config.toml
vocab_size = 8192
activation = "geglu"
norm_place = "pre"
qk_norm = false
parallel_block = false
weight_decay = 0.0
lr_head = 0.00814
Each number is 128 + 32 x the weight over its row's rms, rounded and kept within 0 to 255. Layers, rows and columns count from 0. The size above them is the row's rms in percent of the matrix's.

# layer 9 attention key, 256x128, rms 0.0492, rows 0-48, columns 64-127
size [109 123 122 111 107 118 134 129 118 126 132 124 127 126 127 129 111 114 111 115 118 116 130 130 125 113 127 119 123 105 135 131 123 120 132 130 100 122 116 124 137 116 114 116 129 122 117 129 137]
[[143 121  74 136 142 110 132 135 109 124 106 116 188  93 157  92 131 155 130 127 122 147 148 138  94 206 128 112 136 143  85 127 130  64 175 141 125  86 136 153  77 130 149 131  94 104 154 184  84  74 134 158 113 148 131  70 168  86 155 132 119  93 127 140]
 [156 121 144  71 164 201 199  94 117 157 111 143 122 108 155 133 106 139 149 147 142 132 172 124  88 120 196 107 109 163 171 101 127 134 121  99 140  65 159 132 118 128 116 105 236 140 178 115 219 107  52 108 127 129 111 119  68 125 133 163  83 153 118  48]
 [122 102 204 150 117 125 121 123 136 122 108 116  95 153 117  95 112 132 108 187 162 129 124  90  79 123  73 141  93 143 160 146 173 105 137  59 212 127  74 140 169 126  99 184 109 173  70 106  95 115 162 148 142 148 104  71 105 163  68 175  86  98 150 135]
 [175 158 130 185  78 104 123 114 126 107 168 141  60  79 157 119 129 143 162 117 138 148 192 135  85 179 112 134 101  67 176 114 170 140  39 140 135 114 114 162  98 161 117 111 168 113 116 190 143 127 154 148  82 130 111 172 145 180 112 193 164  69 178 164]
 [163 149 123  90 116 128 145 199  92  63 100 134 131 129 194 119 135 150 149 119 198 178  93 157 139 171 148 106 135 102 178 161 169 156 177 158 165 151 110  95 163  60 147 181 176 154 126 121 143 130 119 144 150 122 150 121 118 131 143 169 111 208 158  85]
 [121 137  49  98 142 192 183 144 139  85  71 176  52 133 125 128 152 172  99 158  91 121 185  87 125  74 106 142 136 133 145 157 125 118 104 128  86 138  96 104 170  92 150 160 114 217  88 100 143 149  98 134 187 121 140 110 122 142 133 143 170 121 160 132]
 [119  95 162 124 150 127  93 168 183 175 151  87 101 150  90 140 159 161 132 163 116 110 148 126  86 192 142 104 115 101 144 179  52 141 126 129 154 139 135 167 158 106 144 125 144 162  94 150 133  97 107 114  77 175  95 112 170 142  91  80 131  99  97 158]
 [121 150 135 212 120 145 123 137 130 120  77 188 148 147 101 150 138 107 104 141 136 168 103 155 111 148 127 118 179 135  95 114 118 121 167  91 158 145 161 116 129 132 127 148  98 143 121 129 159 137 103 125 159  78 161 114 136 145 156  28 143 230 140 129]
 [129 110 144  41 110 106 199 168 120 119 178  95 137 142 167 168 147 101 107 146  63 137 115 116 153 138 143 157  94 165  85  77 119  85 164  84 116 147 164 176 135 155 102 132 138 152  95 162 133 101 109 162 164 144 134 151  86 142 132 100 178 142 130 189]
 [101 106  73 170 109 138 169  94 196 129 107 142 147 119 108 190 112 119 133 118 124 113  61 154 132 129 117 108  84 107 164  82  93 139 163 140  86 126 113 143 184  77 179 148  58 133 164 213 181 108 140  68 149 192 124 156 132 167 158 159 151 135 153  99]
 [121 139  71 124 100 143  78  75 130  55 109 141 119  95 128 111  50 105 126 172 120 139  61 125 101  93 152  50 128  87 135 128 182 182 106 157 197 161 139 127 147  79 140 132 145 114 126 204 124 127 110 103 159 134 147 167 133 135 114 183 166 196 147 115]
 [156 166 133 114 140 130 120 136  97 115 173 139 140  98 167  97 110 118 152 125 193 132 136 101 127 152 131 132 176 155 130  63  85 132  96 148 115 164 130  91  77  92 188  93 185  84 135 121  87 117 107  97 130 144 139 118 146 114 177 132 163  92 110 108]
 [157 156 156  61 131 133 135 130 166 190 177 189 172  99  51 125 152 112  98 103 123 150 117 116 161  72 111 137 145 136 120 133 140 139 170 103 109 156 175 141 164 121 147 139 192 152 152  92 193 127 112  76 104 132 135 146 149 109 164 142 177  67 110 183]
 [ 74  95 131 205 159  90 143 124 192 135 114 154 103 118 109 114 143 179 105 138 130 164 168 120 205 109 112 102 140 109 131 104 131 143 135 104  79  97 158  89 100 116 171 117 148 101 132 189  79  90 171 153 113  77 192 134 112 101 119 136  88 154 153 177]
 [139 115 119 129 124  91 122  87 145 109 145 126  70 136 140 150 121 168 133 179 143 129  40 165  92  80 115 131  87 186 142  95 124  71 138 164 167  76 106 164  84 150 170  97 144 123 153  85  93 112 157 142 142  71 120  93 148 106 101  80 123 168 123 145]
 [138 169 130 110 177  93 138  75 169 131 151 176 132 128  86 152 129 153  76 145 122 102 117 176 108 130 155 145 122 205 149  70 144 132 104 124 108 127 108 100 179  81 126 176 155 133 130 109 146 122 117 163 101 199 150  80 114 163 169 107 129 159 113 145]
 [ 83 137 166  96 106 113 165 132 115 175 116 147 139 113 154 125 125 148 105 142 142 114 155 138 145 106  80 166 116 134 158 111 195  97 107 127 125 127 119  83 174  68 146 117 137 130 147  99  83 121 154 181 102 147 163 106 146  71  86 143 147  75 106 125]
 [100 145 148 189 119 126 114 192 189 158 117 209 183 108 129 117 138 157 140 147 153 112 156  73 138 120  79 101 109 104 139 201 130 105 101 127 168 109 175  70 155 117 172  85 112 111 150 110 115  88  98 151 161 158 114 132 102 150  77 154  83 155  99 126]
 [ 43 142  99  52 132 158 181 142 122 137 123  99 142  95 173 106  67 161 133  96  75 153 125 138 103 109  91  83 135 157 107 113 178 116 153 107 163 124 125 164 153 115 132  74 131 116 146  69 153 148  97 130 129 130  60 151  74 150 127 114  81 119 177 122]
 [103 119 115 149 134 145 156 134 159 135 192 158 172  99 150 159 137 134 115 143 120 165 153  68 161  91 120 160 128 135  92 166  85 138 152 114 113 138 148 145 101 110 123 108  97  57  86 141 141 167 131 153  86 130 192 120 133 135 114 181 129 138 143 150]
 [115 136  66 126  98 124  66 119 116 142  84 123 104 169 153 107 163 133 103  64 137 118 120 135  78 128 151  72 178 144 146 128 154  87 139 177 132 131 105 122 163 192 114 116 181 171 153 168 148 182  93 118 191 111 144 170 184 146  88  97 174 161 142 158]
 [188 105 122 140  61 114 156 127 148 169  54  95 200 202 141  83 115 141 126 158  70 129 125 112 117 131 126  88 141 143 131  55 140 123  92 132  60 115 116  89 150 145 116 116 161  84 104 102 154 153 143 165 162 138 142 151 112 189 152 137 128 127 155 165]
 [ 88 136 112  89 106  83 126 151 173 126 142 121  75 121 108 127 140 104 140 120 146 151 109 114 179 113 116 160 112 120 184  74  85 152 176 101  92 195 118 102  90  93 111 128  86 137 154 175 147 146 117 162 110 135 114 155  62 110  76 156  64  79 114 156]
 [165 120 130 155  61 113 144 212 172 116 134 133  86 138 145 159 149 173  74 157  83 145 160 125 135 137 198 141 118 151 156 113 160 121 166 139 120 127 152 108  73 208 173 174 157 150 167  91  67 138 161 119 161 148 125  78  80  91  45  89 153  91 154 111]
 [176 119 176  97 110 137 219  95 141 128  83  47 114 112  76 124 129 126 177  98 104  98 128  89  78 170 115  87 106 136 124 130 125  70 135 156 139 144 151 152 117  76 165 124 146 175  87 149 123 166 136 102 127 103 130  83 167 118 149  97 133 131  82 166]
 [115  72 137 139 191 173 130 131 161 125 123 166 139 180 132 154  57 146 194 150 114 127 160 133 189  64 130  73 128 116 124 134  82 137 105 114 149 131 155 132 101  82 135 108 131 151  87 167 142 132 126 119  95 207 140 138 149 119 132 118 106 153  83  80]
 [134 147 156 170 197  65 147 163 122  97 156 198  87 140 155 136 126 116 107  91 168 109 115 116 158 130 148  76  88 152  93 179  92 132 144 141 118  83 139 147 107 152  61 129 170 148 103 139  75 166 134 129 107 170  88  93 132  85 150 135 132 106 170 111]
 [158 176 146 160 143 113  78 114 117 187 129 138  68 116 127 155 106 116 155 170 122 171  78 145 123 126 151 150 141 158 123 119 143 131 126  97 144 112 130 111 126 121 122 126 147  80 136  62 156 121 185 135 117  76  87 105  26  38 125 191 112 159  46 142]
 [160 178 192 123 128 142 155 138  73 111 134 125 136 159  73  74 106 114 108 142 133 151 140 179  77 143 101  91 130 118 114 124 144 204  92 142 167 139 137 140  63 165  95 177  86  70 194 107 110 116 169 183 163 126 132  84 162 107 106 106 116 169  72  95]
 [154 165  38 154 150 159 101 127 147 106 173 160 120 144 170 118 148 122 163  97 104 168 109 168 117 103 159 148 178 109 102 131 157 105 114 124 115 179 151  84 132 139 151 163 100 185 120  95  97 121  63  96 137 111  73 136 119 162 150 159 162 126 105 174]
 [ 87 160 142 101 108  96  98 154 140 156 152  90 147 132 134 120 139 119 179 111 117  96 113  97 173  96 181  91 131 156 112  73 181 129 155  95 143 126 179 115 169 139 106  96 157  82 127 115 110 197  87 149 134 137 166 134 131 137  56  44  95  90 118 147]
 [128 133  70 137 154 119 120 125 121 127 183 124 131 127 117  96 124 100 159  85 133 109  90 132 150  97 142 138  87  63  77  92 118 118 104 175 118 110 173  64 112 220 143 153 110 168 121  89 138  83 144  33  77 161 101  88  87 124 130 153 144 123 128 142]
 [130 130  93  98 104 151  94 160 118 117 132 206 141  96  65 148 152 119 143  92  63 119 124 111  82  65 147  88 145 109 157 116 116  68 207 109 174 177 112 125 125 115 125 165 174  94 101 135 118 149 164 189 133 142 193 124 119 154  66  92  95 156 124 117]
 [ 86 122 123 145 184 165  86 163  88 248 133 116 137  76  50  96 157 100 100 139 107 124  64 164 145 144 120 130 116 144  85 202 173 128 138 109 172 135 150 129 145 127 153 128 108  89 115 129 133  65 163 183 130 164 130 149 129 138  96 184 103 149 152 139]
 [117  92 144 138 206 140  62 130  66  87 130  75 123 141 131 117 145 120  94 149  91 211 142 172 107 106 178 158 143 118 148 162 107 106 139 113  99 131 161 133  92 122 137  93 168 152 130 149 141 147 147 111 119 128 171  64 145 134 112 129 159 118 119  98]
 [126  98 121 149 165  94 186 175 122 188 112 133 145 156 112  89 179 115 166  86 196  92 116 105 113  60 169  99 113 162 103 121 129 102 128 136 127 140 122 102 115 134 105  92 128 124 108 127 120 168 114 131 182 136 121 121 201 104 123 148 137 160 132  49]
 [147 138 100 146  88 146 136  97 120 135 179  81 137 147  62 158  89  90 111 110 173 144 195 133  99  92  91 141 220 141 133  72 151 134 147  97 150 139 147 106 109 103 142 154 164 159 115 127 142 139 159 112  86  49  81 109  85 113  81 175 105 120 169  73]
 [147 156 146 144  92 137 125 146 107 122  95  96 125 159 104 115  92  52 123 170  86  79 191 152 148 147 157 168 160 127  73 105 130  97 117 117 140 151 112 136  77 126  70 100 128 147  81 139  94 102 126 172 165  93  68 130 120 100 143  81 134 131 162 127]
 [163 150 105 124 104 156  77  52 122  98 152 157 130 138 110 153  98  84  77 156 117 114  76 161 157 129 132 128 146 156  75  90  85  90  97 120  87 123 147  87 137 141 183 134 168 143 137 166 117 113 155 103 105 152 133 129 135 105 128 125 169 146  96 128]
 [140 110  85 140 157  84  93 119 162 137 166 140 146 171  42 141 107  89 107 121 115 147 126 163 119 162  96 164 136 178 107  86 122 131  62 112 125 194 145  71 161 150  70 133 182 139 186 122 109  99 161 143 121 188  83 145 122 140 220 180 143  90 154 139]
 [148 126 175  58 113 117 124 162 137 114 142  99 118 173 114 127 149 176  94  70 137 108  96 106 111 105 111 106 134 122  90  94 139  68 115 186 137 128 109 170 171 132 107 178 128 109 126  98 132 121 142  80  46 101 152 163 157 103  70 132 136  98 121 128]
 [105 131 149  97 151 102  96  89 101 144 158 167 145 144 141 124  97 156 102 115 149 139 193 132 109  92 121 124 166 144 151  56 113  91 127 162  96  59 153 109 125 132 149 175 166  82 154 151 139  94 151 127 164 117 149 136  80 112 118 135 122  82 121  91]
 [175 141 134 103 130 138 127 147 175 112 192 131 151 142 103 144 132 113 113  56 191 123 117 127 121  82 108 112 186 171 141 173 102 121 140 146 107 151 107 137 100 120  53 108 117 123 106  88  83 128 203 166 164 107 131 137 141 193 153 110 126  81 151 120]
 [130 132  71  90 110 146 119 124 123 144 168 187 148 139 157 134 147  71 153 165 161 130 165 147 132 171 112 148 130 157  94 101 163 119 147  93 150 146 103 113 127 139  97 212 105 121 115 102 118 113 106  77  49  94 138  91  73 131 117 114 127 142 146 127]
 [146 136  89 128  97 151 138 106 158 177 153  92 115 103  85 118 172  95 132  60 136 151 153 118 129 132 133 111 144 149  90 158 125 136 102 129 137  92  10 176 194 126 160 128 115 112 197 151 116 159  56  99  84  87 136 156 126 159 146 153  61  87 109 100]
 [ 49 129 149  57 147  68 144 125 169 107 133 116  68 158 119 148 110 111 101  87 120 106  81 144 167 150 137 105 117 175 143 152 101 125 144 126  73 105 144 127  91 156 123 138 138 134 107 144  82 129 115 132 133 146 139 156  90 102 128 167 168 186 146  93]
 [152  99 141 112 112  89  78 119 148 133 110 135 131  20 194 165 144 143 115  95 159 149  77 158 139 104 106 142 114 129  91 150 124 140 126 140 125 155 126 118 128  88 158 123 124 164 115 188  99 125 178 129 105 143 107  54 101 150  73 105 113  98 102 114]
 [135 154 120 163 119 116 141 195 137 170 155  57 181 129 111  91 118 132 123 190 177 184 157 159 115 105  90  98 150  99 106 148  74 162 169 143  45 106 156  99 116 192 118 202 148 160 116  89 139 129 117  99  99  72 172  95 148 123 149 149 157 129 147 154]
 [135 143 152  64  75 101 149 133  49 205 158 134 123  48 116 154  79 128 123 110 128  88 130 168 107 101 101 159 148 201 138 144 114 124 107 108  95 108  94 128 145 145 134 126  74 101  74 142  82 102 117  67 106 134 197 131  87  97 171 127 112 112  88 141]]